{
  "qk_norm": false,
  "tie_word_embeddings": false,
  "init_std_o": 0.0113,
  "optimizer": "adamw",
  "warmup_steps": 471,
  "decay_fraction": 0.701,
  "decay_shape": "linear",
  "final_lr_fraction": 0.1,
  "train_tokens": 120400000
}
Each number is 128 + 24 x the weight over its row's rms, rounded and kept within 0 to 255. Layers, rows and columns count from 0. Numbers have three digits each. The size before them is the row's rms in percent of the matrix's.

# layer 9 MLP gate, 320x128, rms 0.15, rows 112-148, columns 0-127
094:124185104149135154135149104143112121125114147144112132137114075105142169125146155134106149103110124118066127118127105141073127130128102092149163157094126120153132153106153136095127135132121136128138110173127133138111156135103135142118117105132156152154108106178173150091177088110102135120137155186103116161141145120101114105119141094140150129133115126123177151077129122076140136134087
100:130075061077140104135136112085137116112131145127142114121110131130082102149150135151154106115137084136146115141094121163155177110180112099122113096104202153139140136153141156093122138085112165145163135130083102158150130133098105130136130107157147116124153142099153108141122140126117119142103139135128120103126108086112095134122131141115097125140101132144146094151097110087135166121115
110:153114144122152155150150135096096144126108154107144137111092119141136117158099106128149079135128123165145143162169142086151137119148113129062113090108169157123148134099139124105072133094164163133177137125158127176131161118123117118133133142159128127128099111124111142152165108129093122109102133117153112133127161096199116153135106145138163132133136075119145096132140089128108140101123
101:102149136116163141158127130165122147145064105089128079141133095139115124142137112128133094140096156130154109119155144132107108141161132096130119099124175143096157142137149122148123123076112135152162114089093143121124176152113098158128132141163131159149136120129134131155130127086149148098091091143127099125152113097164113122100109140141096114092139163173102122109166103129133144073092
097:108159128130147134057166150143134154126154100106142117152106120105122179151132116141100131139122141121097138117121173109109161113136118136111123134123111116134141129102096086121075106085132106131131091149133131137139142112162064133092116121136123129154143139164142096146100079114134108076136151130152118180133134107117106093176103134146136137106131105066117115140146122167117119106177
102:147131116147100148133150198100136150127130144170123122118148117134143124124156095152126081134119127109074130133132155126155096185161133156137129158122130112092188120118128101135089135124122102093140119139138123104159127146136142145145134121172155138107108071096156116160093128178118101137134117151140174148104137136177122105155151147111154149131103179126094111136146093145116102112144
106:127122138085109124124137125184095102162170119192099125140105097109122136145140136095116123137149120118125134144138131079150139126137171125108124085104121136103179118149148142172131124103156172124142142147076098145152137165137140153133143170132156120128126136146097129147140154120156140082116118138106141158105171147114148137191142107123124138187147136118164134131096127095136133083103
103:120125098099134112125150158147104141106186137175163118145127120110151129177105110121091126138144140120129107150153140106127105134117145160128142152144116109176155123107115087158147158121129153116159149161124177139163145131164139144117057093135176122120114109105137144144115131091125112086177171113152132145129126072136140184119135143124162122124134136128079131140099118153117098133134
092:143139053111140111155126121114121123149139151084111147116126153087152147168132109134150122185136099139107097113151119157131113132145075167129136136100146104101168160130092135169142122107153105111202140146150142148132164157129147148122132142121134149127159126129140081141139093096157130167114133111153127177129110103139136160100112131134151092137125136148104140086152126121122077132127
089:172131101168177114121154070106096134138089131131106089111129130153096176132116074165119153100139116114122129178154151153104183100092149142101153192088097131120105084135111144135141167146117142127137128103081123110136122144112132153120146141131106135122116122150122113144136110160166119148112126106144137130179112127125133151110097117155100114143105122123118118148099140085129127136154
094:137154076150138109153133146100106092169150098133166121104116098113122092162121126171134127104155165125102110110092144138110090137134153140143130121124123098117076101143113128126094155103116123138137157163121112134144128121130068128133121114185099130126115127133214137162112112112180111119117131107174145112161120118123093083149135166117106099132137128145086098137118154121136139120138
100:167112133131124107117141134128093116105137123125141146102092127142137163151115092127154079153100123137123126136115160129121140134151112191119135104141158125128127144104119151147112160086126110120129100095105128165079160138110118123132159195141162111111131147123121107136101104107151167116125137154089147129114157102210157146123078131113152104138090107085133141156152132163126110143169
099:135112123099168176122124120121131190139117134098118127112115124166172152126147098161148098110117141146121101115111141100109175135123149116088112115127114137128103121096142116123110163129125117169139081099137165140138134097120086187099170141149151111094152112171148119152098144125122125138082112137110148085130102138148145139112101105145135087156133123112138101147168098152104144133186
097:111144131148121125122158142113133140117115127124113150122115085162161142109117157149113126112090123091090115130154129096077097108142080111164173139113119071154150155123079139144164101155152126125166153145132134142121137107120159138125147123090166159127115128138129123120148124152110102095119129153123147144168099159161126140106152086164116134135106083115157143159090135110152056113103
106:102124114124140075132152108155105123117139125096142145071131122117135128161130108162139089130126123135124133143144150097143129067091108149126111062134159151134090133135130110113123129142101131162117119112144113167099140138088170145124143132150134174153155104184116132133092139093136135126137162137136119137151113119187115126124091169141167132098171128163146133115145101131166068118126
101:135138107162134128104125116114130118107140167115091090120084094140152160139099146131130126141147113122120140162092191094143136139107150118114125150124123110145137150097148118119146150085157118124145124146146171160136098128149109094160134150133156130130163131145149130148114140125145157060140143135153119135163096115160101103084095107161128113158180100127106077165133119190148096126133
093:124152151122129150131162152163098135150137117156128146125121101143142142142144133117116132142101148131135196170166116141143124121141134075150119160141132144123160139095140146128130137142128178089108145134106157123165162099135093063137193096145171153122132141177131124144098125094102136140123177129149120135101149120163108130126120123137119097089132130141114132136128068160135130072108
096:122127154161174117151120124166143116129137138156113113149115123091113083151096151129134103146117128142155133092119133119158148112136096145065141123111138130136170087135114099146124152150141095164159143123138122113110088084188070143137118143104110110110122138126128118156074142180154167121168127137160101124157144102119130124139112117139161098077116122112084135133139142114096134110096
095:109096111130100067120112144111123176119147130127094100148105119139173158161147114090082095150141150107128135182124134125109128069137100141128084111134116141154097125092098135124158132083160096080125082149127139131133127126097104132101151139123159124141155105136098155146124153120107151104116142140097155151124113130149138187106148123154133112117109097142155139084159128129148137096141
092:107115150093140139123145155136157154047144130119141118148124101120116135157096139141098093156134130124103099138071185135125103120129155107110123153113141110152110119123120163150121120114098145104149170143154152131113136135146095144104101166134110117133114127134140123176139108100153131130131086115102131142111164083159155119150074128116164105126168144185176093098153148122129143113116
109:162105118162128100162180089090144091105140153129103180107110116161156135149134184124084092131164112115124116176077165129125151118154112142125123100108123115155148102100139127111108154142166138110132165097119134168123108134110158126156160135097122127095137121126100103122132129122081113148118113110099129124088136144131100102105132110140128117155154126136112149137161064110149109101116
101:171163124130157154151153127097113101108135144153115122102121123113196137142145114150083132125126124120152155122102164151087144161109159153146136129136102130099127127156133155156132111120136151072141110160107155124105098095120093124114140125124206151100105121112143136169160120144167121169109141113081174113125147133147146187148162091120127143127110132119157094134115140152138129114136
100:131112094099142104101136120141141114185160173153122168137124123073120097162143135138142115164100141123145181094121170109127119112148144109080151116131147116133114126149162133141148121110105094118126136123135154094140152147134127125158117149104145068139121126102159138153151143090137184107132104150137172129141129130152108121118112092120129130083131087120079132100148104151117123176174
086:125083112121150070098129137172127085147108096112151121125114123094084172126134089110161144110147128161150108147096135143150085146126114133135123156157134141154117121151101096101135155123145119133173156110105124181152146135102137111113106121143156149162151094088115144158153142127153124131136117143083144120134069149108084110141160171125106074125148151132117122111140157100104123125124
100:115123127133118103125114126070131152159147156153086088125155104101142180168141103140153130134106158091104137138113115145126085177123110158129179205148128140123135127110109128141130170115116139122143110210130127144135172144150100188104153155089113091118104125156139133130123140135149119092149120128118113115119146142140140112107115147115137117151119138104151095139152134155095114132117
102:156103111102119104114160086149114148114167199161101112107093160092123113130106118132122104164130101132124122166174126141141145070156119145115159165102088121135166144107144107157144162111152129169131090118096115122126141114128127148152134096138125135138135128095092132136059118172120106156154137129140157145124124102144149124115113090121159152111127130118130157107119134125094078127100
095:118155090129099117141125128113176123092168118126161100164163108153111126122135138136107113113143119152136141163123156147157102113149133139136097100162100133154132122117114096188138138105137115121124130135113130158104143141140120067145166128123148150149130094111147114125134095151179096166073150134125145111112124171123106124083161175170134103110147142144130062110125090152135128113098
102:142141128158129090132140136108145155150119132142138142119097138127129135135143155140131148110132127177126135146142134132141163131180157151124138088112123127105100192092130111103094101136134136100180133134131121121126170132127120146142115178153177142132116119146143084137158109179135077051148134136105110167171123076108122148136133096142125135121127122136193122129090127152125108091122
112:080119113153137100085134140148108093128134118179154135168106093143113155160106129166135110109109115078098097169118154131130166132155104175113117114138097105149108130141097108094125143091136146087124119112112135145148143116101141087144135149153129130162134139114119119170117137106155081127123163113118154119081165111145106099117151170133185124161154143150132135114128116109166097126148
104:148109108135149106128110113139105131131118115153120141136129100093109135137148121153114118162112155143129140137103145121127119110126098128134174108114137145127203156114115133147155101088155134128143114110097139106145167136123150155193101103165155110101109092135135090137131182121157140079144128135090155089182105118149126139116110136150114103117091091126125108078147058125099128118150
103:099114141116147138121148129104098058130128140135160136130125127102138146148079144115107138142115108104135114136137133130163115161135116174107145116157114092174160066123117095110129131063097142097122092162136118143182146136103142140135123114098117083143160139114126107168129145116149164098123169154167132109099077113117164114149161148165133104115123127137129132104155131096137144153123
097:168140123142114097110156136160113114144123135101121102175114077147158113144080141145094121143072101106132188142129148133110185113132074150106123095143137134133156140092112115145152152108115107163156112130110088101115170136130116124119133106140106103122116073122133142138117117152150131155150119154151135128082124114135119110138140118117132128130131149138136096133152107187057105161140
098:125104129135102131142158074124142130147120109115100120055126149119130133167135128138137120172118128134138107158112148110127140087137121115139139152111163114109123128158133086134128181143089131129128127144076130113149088157189129156090115125185120132178093128104132136117108150153132149128114144118123128145135121122162136144153086146120159115094192117122126186126096112083098109113121
098:192139123169118145132162125155107091134151095147110155135099108184139116130131137149102118136122132135106113166098124139105138100167120148139148093115111164152145137115123123078137079122123129104140146126148102173145148104124140088164139111155141119127114117132131142123079114129150139156098166128179170128105128101104127110134187150137157137142158085153107130167156106165136105154156
100:156126169161132112127129069116133122128111148106135129079075134125156164132132110134126098140127150107128120136115143103142131166117140149155136165124147117166138146128158118158123114137160156180137110139186175152108161137071153131101155109163157121136105102149130108147138151141129145132119179165110130112113124192161089123124119142133157111157104147149112149176138149138139089130104
098:146149121163111121147153091110142153156137145130088153127127128159143089151131059120116110131127159142086148133137169121140133148173129132125141127151133112126131112125144105103116137130106143151135128141143190112137081132130124126132132104109147096129143090124107108148141102165085124121025130148120136150108138123151102128131085112169137144126131167112142060127095090119112138120101
103:139129128102159078113143104135109158146152104111103121092082135098145133168082127095128127125106128111091140114114158124117126099125137123119108122148120084146107094147173139127098152142127128099133150106145141123101109122168122149132126140123154109111118166169122136149137100106096170055138109143116131182122085103149095125154075150165136092101109114102159128164148113131136115143089
# layer 9 MLP up, 320x128, rms 0.139, rows 112-147, columns 0-127
101:151102137128123151116116124123159125144119158120130120086102139120092163106114100093111133136089155134121134116132110130124093092098083078186150123078148156144184088146151100106155118140109095165140154120165099125098150105075112134133139121102122109131104129179123143092161115093132149167121141155118136126142130103137089141118157145154179124110155096130162117128127102137135129142103
104:128172132073117079148124113088128083131071136094126125134133099104111111134094147118145134116153137158145141103132123100144106113104096149123154129124112155090146115133105093121089125141096115126145119119143110160116163136168168137163155186149142110116174143104163160119106144129130085125131103124120153115114135120124118113155119192142114112121119137096108175139115126098101141088078
110:175089125115137131155153151169127113112094117085159158096098123145099132136091099137143100174154109105162149143121131109153121122146133129128079086108138148125166084108120120092110148151122130155152152065173122180105150123140122099129110138140138124089117103110103144116115153153163184131150118183157140121134122129174114109171126131117166142130136120129120130148153128108111127129115
097:100136126138115147155134078150129106091135135147103163121103136140186095122109123092088112114144131124106130126128130111134135123176152116172125112133077105121124125135087134106118111118112117113112110089108135156149124103119130104121124125112124093166078118144113120143098098121130127132142160142173138153083051154136116078167130131139151137101129149094135140161179113133087180142138
100:108182170116153152082135131147117103126124116090178126158113133113110172129083127154126138106165162159118151122097161123114134105124130112112116154130091139129094118105104064081128081111134118149096146127132112105138147144139083135096088128101116122171108144130102097148156091120152124078152124109145124151123149128118101091129106116130138146132144122118090140159139146129185140116151
095:161167114137156099115126089096110153143158161096143115131067103085125115145068095139093166122134157120127126165123110141112163111130114110130106108118129143145076155155130159100141136098083140168154136138119152135094083136110099110130108125076107107142162150135107137124136144115104154114107148128103073130147112111101138125081132103125108130175138092128143107127145142136145104133114
104:125166126158122127132126119163108141177163134123133120120133127102132138138139175063112131100096118087119138120148136102120159113132166160115122128136154101154146124137148132078108118148154123136109144131130098128147105153111128187145087122088125101090114156125142113099112123129177179137131106148107112139186154134126125166150105091144086140132170099129127147131100071117164121116093
099:125122108113140136148096119137154124159093129109093153143129114148102094107170111175132135138129106121067128126122120138118148124123112147083144121109138177111086144113140161168129131113124100137146095172121124125098163141125091112120156146161133149120156121176173100135134180135130163138126105129100152101131102151119128103138081131100112122140098134081180092088134137108072133111115
092:146128117094157127175133115121134118166108125069139207113128168133162175129070117154150127171142084149140163116169117167169132140139115122118129105118141128121165111140132113154168097153132098135125125123126110168134138146096138138123153111129132137097169102167114078139152113137129150169125126087169111156111103115136151139119133105133118120105128111171110141113133129146112096120145
099:128123139143177146127173139135152120160157134157163103150141141148111128145108094165117134145144099149138098126087156179136126158143128123147132094142127135168092106125133178155115086108120149112098147151089137139149119173119135136122112107134119076145132135066130162113099104129166055149143147089145139137133106104134128133175161146107124132131121159133128119105132130149098127093088
088:144112115120093124148120167116124086152167100103199137134162134142123111155115150140113145122101160146146157122130112133154092117119130135122094083132110113117122156121145120130141143140095098138150165114110060119128136177140088139157156144147070136150116101095131129161157146150126079114109087122143099105115113125125087139117164142100131129140125098152101124191104125135151113150146
094:207140122142115139143091164157134159089105122149094151131163166143119104095160112138104131128112094152125123119100120129149121119175147158152114110128136135123130153125143139138098150142075109135133114126082114110126125133127129141128119162093177130110118147119093148078093135119125143084098117083100092109134144085139147113194153096169135142122120124111150125152172137138107111133132
100:141094166136144141103120144133116162115104175101156120148113127162140154148132118112057145099056138156156113114133127059144143140118152123151128103127115143142085168124101148066124137103143146163122088094144132104132124150142132164103137131139134137093123104122113099150121105130134166097122135140117155152155168091160134138153133141094119111143149142168108151147118135157114105141151
097:167138102145092121176119127085124074118139141171111157158184160094151157115122154121160128171127079138129113131089129154148109138145131127150157107098147128099116175092146063100130115140162111115103140132118117174108153097092131114147102126163139109122159153150157102140114114132116147107125148119167114174144127122133142120154141119113135120130162145151133132110162123096094146144123
108:128129149130122122117115116130126105139045101109184133157133095119109100099154147150133139113135122089139123124091143127127171140127119183154109162153111168154112155106103119148145104095071127140175159126119108116080118109098114152119146134121152163122134153135145126118122186141152096109139127145123157113135095131112118163110124108160104126126101119157181077120146156144139129113156
092:133100148119146127126136090115126070094144122136130084115095119108176170120096136105159148140167155113157152157136131086116124142084130120141141154122106120115102127140161141112178134092159134122121136129177144155110119152108125113160125132141117122145196149091145140132158108155122127100121133115143115159161106110155110106095162129134098105161166127128107123200127163144167121136115
103:136155082129156145106121124160160115139132142129126123119179160095115122114152151151123134165118120108149136115149120113131102126102102145067125140126150123125186175141089113174107127125129082101145101135105107136174131114133182137100146121138135138136151067152134149129132110130141130130157130107159138087121080136127117151136127114107143086078096098117092131076106101144081129125124
097:146151124125115135100135089090144097125144144141111168127085153165145134115154136118152144168086111169128093138157133075140112132126134130126088097150178104095126131140152156130102125114101152115110104147147161128115145123091154135085121138123082120137175110142135106147118085135141164152096156142121152095120132107150102126162154118105130114134172104121132151112214104130129117123143
099:133133141114149144125147140096155161120088100173106161122128129106181088119122170162115160122109136149085132123117112120134095102184128130156091145140112130118138102121108140123098102137157111141141144147111099124099082133095111089127144171085107138098125150129140118137130112139081153111117161084114121141155136144082141147139101095198138157130133151111152172111138114111153113095136
093:115145086161155112133122119130117078175173143139126106099128138080148123129198129140174133119129108105139108097144123116109135159122081139141151121116124125113174125135113118121107147133174101125148079123117141144145157119142159162133155100118125121120127117115150125053077124113114111114112199148135133133177104137115107098133117137124139127135102162087109146148133096116108096125140
106:162056108126139114123139099177112076102132158145158157143134122109127129128141090096163139133147143115163122135131117116124130144102115127100105110125160150177145111125158134131133141127115110139138134114108126134128166140139164111146193098136123093136121139100107125166099138073125147128175135107144083111109130162116105096124156124157141113111146140143099127149107086163113187179133
102:138166160117147123098122108104128138137112143075165138117136116119126157147093156103138149141146113173145120156085076119158132115091110129141154102184152130123106173125113132165134153131112085117133147087130108141134145150137118131173103173125127145139126135135140107102111150130133116091145091121114114060149116096088155091139115139114127143119117166087142143151149142158139094181138
101:071123142079111123102137091143120146116144124126183092156126111155130081141111113102159134154160105148097117104116117159172147127157143122136108103114106114141133110094103133105141113132091129106150174142150141116093150188142097095132137147123123145114118177086114146132130123091149115132164106122169128121104123149127137135116088122108139112137135110096089140191118136158179114152118
091:131108198165107172131111163088129157163124168103098140110125136105135124141134142134133098130104113106109109156132128141140160147165142113135114153136155105139137177116151144132110162124164141123116090122069144108096101123101111097140139132075146134075120113114111102119124116102070113128130140122133111118157158115149126143084069091119139123131097113119132125112112082165125150128092
099:108111086120110137106127092134132162175092166125154160136138111135102128139127186152148168132133107131089126153161111177080141111114074176094146119102142120112133170136109090110115147116133120110153127137107125122131084131165146128115094122085107112121122133135095126111131141166088109117147106141095123100198113136094121148107110112153139118118110131092119153109151142109167131120113
108:129106129092113108134142068135121121121151157087129131096085179128100151129131118120147100112130211166133148167133145122141138077138100146130164107086129129101122148101119103127120158116097144117126113075095089140103161125126149123133157163164141129175119123086126108127127095130147141145094144098130149144086147132151113132127107111124127088134161141103091107160139101113141140117141
100:114132104142137108116134098153129161116129163122105105137135116091109150137088134129096119136139131074148118164118136163088146145128152109121166152162135147141152118159122145108099150126189147151135109201124193133092110139162108128131140134101128153074147147138107184100100121119129116126119122174111153128153140131139113148122144160158145157108132145070127135095138144126130168116097
101:150115120100129091066117149139107136106124105144158119157141146114137144102156172090137135114142102127148105139166135111129112133176137142128131165138115133119099159091096143135099111137104099059133120120086129095098130137170119140189103158084143143126166113110154099134134083126152114079137116128090122193180126124126128122158135126135103123103113142110153136115120123113117101120126
110:166094120110169132134118096105130122129095126149154155105099130169112172158111122169119108127124090135087079153120080110127136142188160165141143145105115144117149121151133153110118119105180130124166092110117111110139152088114143149124123165155140116069142126121120102117141122147135123111121155111155144111116161113079134088153163105101132143161117149096145158093159125114136119135155
089:172139105144104157137089104167098167134123129135120138123170162099129121118128104177148146133099136166149155101098102108138172116136132097137125100099140135100160144124140096154183100127119122132116123090103145103122125125107153160139110087139151093093120090121132120112165148109146142091158123098067112094152125133132081127119128100119090126177109098130132121098155112118120161110148
095:124128108117096160116092141146134080148129123087140138127128145113124109121160147041125098143119145096129112083131102150090146163098115145162108136131128116117109128122138107148103136115157118165112123099118111166142148087127128124096114113165087146156094103096118148125112098120110149140135151155170131101133092105132131098071170133123145121083179120134095152105110122150134093128107
094:139105112132167115113119111111108131131132157114129141055123129109102141140130141121130112154151141157097098118161148090117116135120138148132121106133121140170100094152125137109078126108181154113116152140117164135137115171109151113158114206140154152142163118136110065138126151086153128066111129104098126098166114141150130101145109154152078132148096121132116129133132136121140099116166
100:119107141119130180088142144162093162123073094121108125108109131158160121124052161136115141126136123123114121122138116131142155120096142139143149091163141139090107106121149154108119125133071152098131129073110177124132128170130113088155165151147169145125131156149141119172105142117106117127138123127126118116140108090118148152134145124125105127131118145090140154165153162157082162115162
099:094110107113146098156122119109137169078136156147140131137142166134151127134157051127188118137152153080153116133129149072130132152111129165121090117141166157163140099130165142124126116142127109155126120139134115126127143164135129124116095151116147097123182138148096123158150161131150153096092121141118071143107143172143095092114128097116120107149137144133148117105132110135156086123136
101:148160133163107126140140172130189175124150138113118118120136140180114101116069145131106138132135136106128102109160131121116117138130136121137107130130111075106113121129139120106115138140103167099128112144119175145131124134127135116089117141082081153099128149151117167087128093094089140128116152138105113151177126130167143084106069083125130131138081132130155128115174096112102124135144
098:117113116141136174112111120121109095144149160148133117165112119145207131148184176089117092136170100129124147151135152164123161122123111135152101104131137115133142166142138136131101130123111126173092159117148130109102164152101094129135107140136065155104103141102166123088135159103128133142119095098111089112140129109134094125119148140124101139195113112128121097158151137120124111134141
# layer 9 MLP down (transposed), 320x128, rms 0.137, rows 112-147, columns 0-127
101:148122153130109160170132117162087083122142091103168077114124101147112133119139118142110168151120150138108109126137123108095153161087143117119152140129092128166118104114183120130125115130144125109122089137109083068112123167104147168119173140110137145134146121131133139144102120157143082107121127122076114096103122112071124107150121131145076132173127139176119142117148121133122136145105
103:111132111112148129112096101127139155130107135101125151121137159126160130123120134148134145151145077130126148130134104101100140122135120137124098168119175121119170139156107118131108099132141102116131099150116086164123156153084138164089142112150136185097166121104064088087153128123133119105150141115108138138139056123098150169110127134124131157138109184104165119092150161149106145103123
114:126084118156148123160094095118128075169117120092148142119120135125122155157108132164147114128111076113133166139130175114094123127139115144101078107135115129115107110095127105066136127147156123118113110097112123132091132175113152133140126143098090064122141113119138156156128137113117149116150105121114134088114141141169131135154164164181143096097137127129124155166137144115115072131127
101:156143130116135141118139138148100135131123158121126127130119121085117120139076124084132121110129173187110120154123135130081107136156144143183125113085108108128131168094101149127155135133124125131148166128136077099140128128180137159119130094138108149150129122142202143123132136105167156074095125129162153147150161120143130104136156108182132120102116118146171136123148098115103145100164
094:156133121153102120145130114105138093157124129102140148130154158108113118109152116138144134131140081127178172117142116135099127091124115113131124105131107166081117075146163138125204142158144141161098168141165127127145111115055142142113143117131096137124140123127157128107125148163098127163109117118099129144097139132098180164085134099108112154112121148112114114103154126103172142133090
095:175156089124101116135209172106104141137144159142132126152134133124127075167132082115128115128136121099104119126130133150143109125139156143139139117151124117134133143148156077114104130120110137111141164133109135119091084155100161176151133096150084158137131139125141148154133131158113125147138137141167154137111135138164144135172154121150163167170122110138090174152129100131140088110161
103:094146108163156169125113128094113144091150125107101127129121132117109152112135130151087144129132100162104095117108088167143135144112131095134161135128113100127142135121080137094136105140099126158116100144142117108114202117107117142093150111107123128134111161143137146149147146122136116123147124144164139125102134082065148171158096123120153111122145134147095124142096210132114148167097
101:117134060146170121117086142118152161168154148126170147160107144159101122083121145130113149176137115101077116144138072118130167151094086131128120149169106160093136148161122140154152143112131155132152154145109170120139143133140107157152160141151157134112123124157131130144083116116138128138177143118076136131147096136114125120128123126094127117105106121150140127123163103148095098121154
096:096101137138120133181107138151111151124125092098145131132140177162128098110146129131112169095119104160163165095126129137138135128072157093145124098132097135127122108120178121136136145177103086156117143101106115114125114085122124105119161094183097148115125131138133122076111143134126121177123140108179086093128149129110127143135150133142152177089126117115096147173135123121139151121140
098:138111118103151127133140102136128160121126123098122115074114116139167136097130129120146128149140142145114152081126084094142111120110128130108173158117101162093115183132068138112148129140127138133158100140108114096081170128143116102153096126118114146178155166154112131116120125154126101104094087110106115113122204117127147149139128086152118138137095104176106140124165122098107124153133
093:109107112118117124141083132110120142105114144117085151134097127165099166141105165160114206115112136118108107137113064102147122126102127118156102108140147122131152146129121146091172127099117130127135152129157151099106118144146149143131109108116097119121089112141129093095148168167117131176166149136163068137139135100128104136174119110140176137130135116116117151136116079088121113154132
098:138106074099113127141128131154166148146112139111128143103114143127143105102132169102067160112141064122133090139105161139122110142141106121158141135133093122111146119149087130150167131138136125150114163102148082136109073131114136138163099177107067165162122119161157136125124131143121140180155131102143098129123105120137179116133153158129157130105122131083134150130143119102131141126097
098:090133103114100116113104169160122125159135106089157143142160139140146111085163104134136155092094123180100132123143117077118138130145141115164128101112117113115128176119097145134189091132140150107130128129065156112098136164116146117175131112167150140115119154190118093123118121116115105161153162142136122135138127126124123130153170110110130139118119125109122149153074143112105174129119
102:103133156091162132093150141129128151116109153116131113150151114150137100143142094145108136098122142113097104114124145067094142123107203120107099116164120156109097126123154131124116124125144127129163154121116139123067112148155146111126139158095157113108163097148132157131119141156079193157112188131121194137131126127142153129141148139132155142106142115125155121160129147140159167145131
106:145155123141156155133174088165140150178135134114126130085102154133095152135138119129119117136155137085157156149173093106129125093155137120156162146132148153115127118104145153159148125132089127143174098134141137168119094161138161136112152116161138142156201136129123127089151187132108120096129140137122124092162116098130113144111086143103139116107162154120159110106136151137104126120161
097:129130138156106148095072114158114107136090105133181118102174150130110120102144140134151181105166119124153124119124140141124097113124131142138131150118153096088100103140142180155132108116149130118202142142147142102120155127144125144130119115140154122105115104076115105073191149131160142131106103124147137082097141135123095099137152112124072148145153122131129135112148116109104154107121
100:116086142120090130133123115123108142120165118147098151114110114117154074105115130114122080123151149186085115193140145142123139116145164121114139124123133132109091124088125128117129104143149136135112126158140129130120106141157137090153099123146142078150109123151114170172122093128136123130105130121123073140094141111125130169141126138148090114047097087139078149129128099134106145161130
095:096094111138166124136211130168142158180163073135158126164090089118108137143130151136163158130127127110135157158135138138117150136121086113126149165160142157135140116108134143146098094124137172142142146072143124096138117111116106119141115131112124142119111125139136119130138094116143147154173094163123099099173135135124138143139130159126152103086150148109099141119109130104116112184119
101:127125163153168101120139150110169158155132103122151144088131101062105098130116151096119153095124150139140122125094121135112083175139096118135104139113121121122124078118129130133134126182162141138136128112135095188111079153108112144154116139155097144146121158129133171123142148125129112129124130141178069094128157117134172146133137111097142119134122157119138137159133126143145144104195
095:155122121114189095126151153107140085126109140166118106092144059096168154129136119144128100112123114101133119118144181100133110110122107145103153134148150125094143125128113107158101168159133091099145150146129125132115134157181147165124140145083136129137105169150172134160134101124120140118091124140159128159143156126206120157124140146114100117152112143122139108149157102140132148109141
108:137137109135144113129080153114090120160128103138098113089157124126150138115110106141148100125115121109164124152157138171116121151134149163109135121151126194128122117107114081159133130143112131118082105138112098084155096141094127087112127167140136169113110119116132085141148114120100135113128105098121126117157152133122133159170183113177145125103112167120122138162136164127098193098110
100:136111135129118095136153136161096131128117145142124095130125098135132137175100140157141059136145158108123128164108102102163122195094130130143115111119092096102140142159168131126104108138128128141113137092135140148172101088135161095104098130163171096117109101130085147120151154149128132075125117096159154158092109122160120158112133127146183144118147129139145112126095126129135155147163
100:136129125125182131128139128080155139150095114097121129107164140127147132118170124163118152144152146150132083099134112076112071117157140090146148139148094115132141139136141151105126156133115154122126128131099153126119159087092173119141111090118101136184110161143132083121148127136117132128086071143107122120161138115119117095138121119167156167145146134167111135064155133134147125110100
093:159088146125151096134156124138102079100100121144164108095118154123089149086150114118116124151130114120133146124181145178110150136114157181132128149156127166135124087130133105118103128133123149153107158128132142147139113128130143088126128137127185136124113133139175149143101157149187126097138113179126100088119137130101100142170166149142107129100113117159113173152095138108117128143163
097:168120134160168127148101119151122129134142142162136135162119095133145155114125086119103184126152134116143107082124096095148127160090131111139138110157146094124119114113118123121141148136114140091151101124118154106126165108096133140076130102097106153103134100154098116164166152149147173144099184182109154146135160141109131104158089115119087107115142082123125118158125079131139135147130
105:131098108124171151168076151126162106144139101169110110130115151156133117163108131152105154118144170108141132153147107108078117146149151166107111132168125196136138119152100134133112095100117147118138082138131165146111089141122119103111082134127149160134155147138107160161132129133108108160131132115106096135141084110138162181125136090134122101118144163136069162118134124132121129125105
103:148121140135159119146093143105098118140151125128172115133144101146116103139091134150097141116124202102135141159079152129135115096095135109180159119153129142170114101124155093128157103122141142098111134132116099147094116136169138094127106135163147173091137116092157133133113106129131122062143145164143137118140111127128143113125153142169108122107150112169115085127129088140143155078114
094:153124086179134138141115106167171099151148168125134128126148138114123091126130092153148126119104141139147121107093098148135103109091115099123108142117133131121153086181140107150147165105154120161144112094176118138142114110128142157116115078121094168086113136089109126115120190116105154156147110125151117098099129135123180125128128138114107117150127124123088114100179090109131168128114
108:117121145142115117154061114090105140130159116111141106119101106149103126105113097131110136142113163126075141147179123144129150115121123131139117097155112100136140116150117088084121101129130117140120118079113136153110139151131127120123129175122149127136113140144145192135121114117139114104127068115165146151124174140118185143126166179178137107124130092142119109148152070085109111144118
095:092119119148109120121160164132144127125147105117096158122140115154161110114129073130162163059147096133141153135105127132124145144133112127108100176168124136103101114115138095112096123187158153123096143145147124128098143139130120137138130114108067108135116120138129169094163144157103105211113162097145114165137130109097146109132171154109135134094152108120119127134124145110115123134156
096:158113105139103111132111160141152162107137163126140131121135093113116098159183174113169157116110131132121176160053152098073127078151124130161153063100141120102115132121128131113114152095121108128147128083156163133129119103115102126155132161152114131118110117116124125127107156078106102112129116135116147125116163142135141142154141144128143139118135108082089116141158158146122089127152
094:111116097161127137118125114120157140136086118106130157161151147146114125122122125154136101148142121121113154140092135123105167179141129098082118097110093084088137114121115165099117119127123127109141076131071141144134167173149195116110123146154105165098116106133133122103150160165126122139129164201162142137127142103139146119111112136114153083092138125103108128139154121133105139167139
103:139099103133106126112109115135148143157109134115172160100106135130147121113122138119143155155126129141109124122089168133117127111143135100118162094118084148091132131128141061120192143125111126105130127129113111080127089170184115131148137135111099164165129103124133106118197115136143130137120132155069154132090126138116106105114076128094113132171123174162138115143170109148118143120138
098:115138143072156146094150153098147141152155139111136151104132103133142126113164132150112103135128131154130132136174089112136164127098114143171096101120129139103145095142129160108122062111125124145110110174121129146127156134116131138108169148167152136124104117098128112104180169183128153178138135107129092150115119119086116138147118135146150135126162117127171168187160158149137115143135
101:142134103129110120154130116119165150126136107101114115136106136145134114121125152174098086118132137132131115139129112117136143132139097088128119119114088100134110156112109115105075109142058087148128088139151115125112130077143110138157102153145114123092103129149133086138114185136138122142149110092161052111178130140141114112144153143117074166117116115106122175116131086142110148161109
101:158113171131153133122172150126136101125146139174138157136124092142152132126108108141156104116142068172064157123167136094098103128091092111139126103112157146114113140144139104149124101128120102106119096173116122132119124127150137183129151113118147143174146142157118083152130103127142124061095105083151126139110115112123165143118096120131093106139102088130129105163148126113111117139133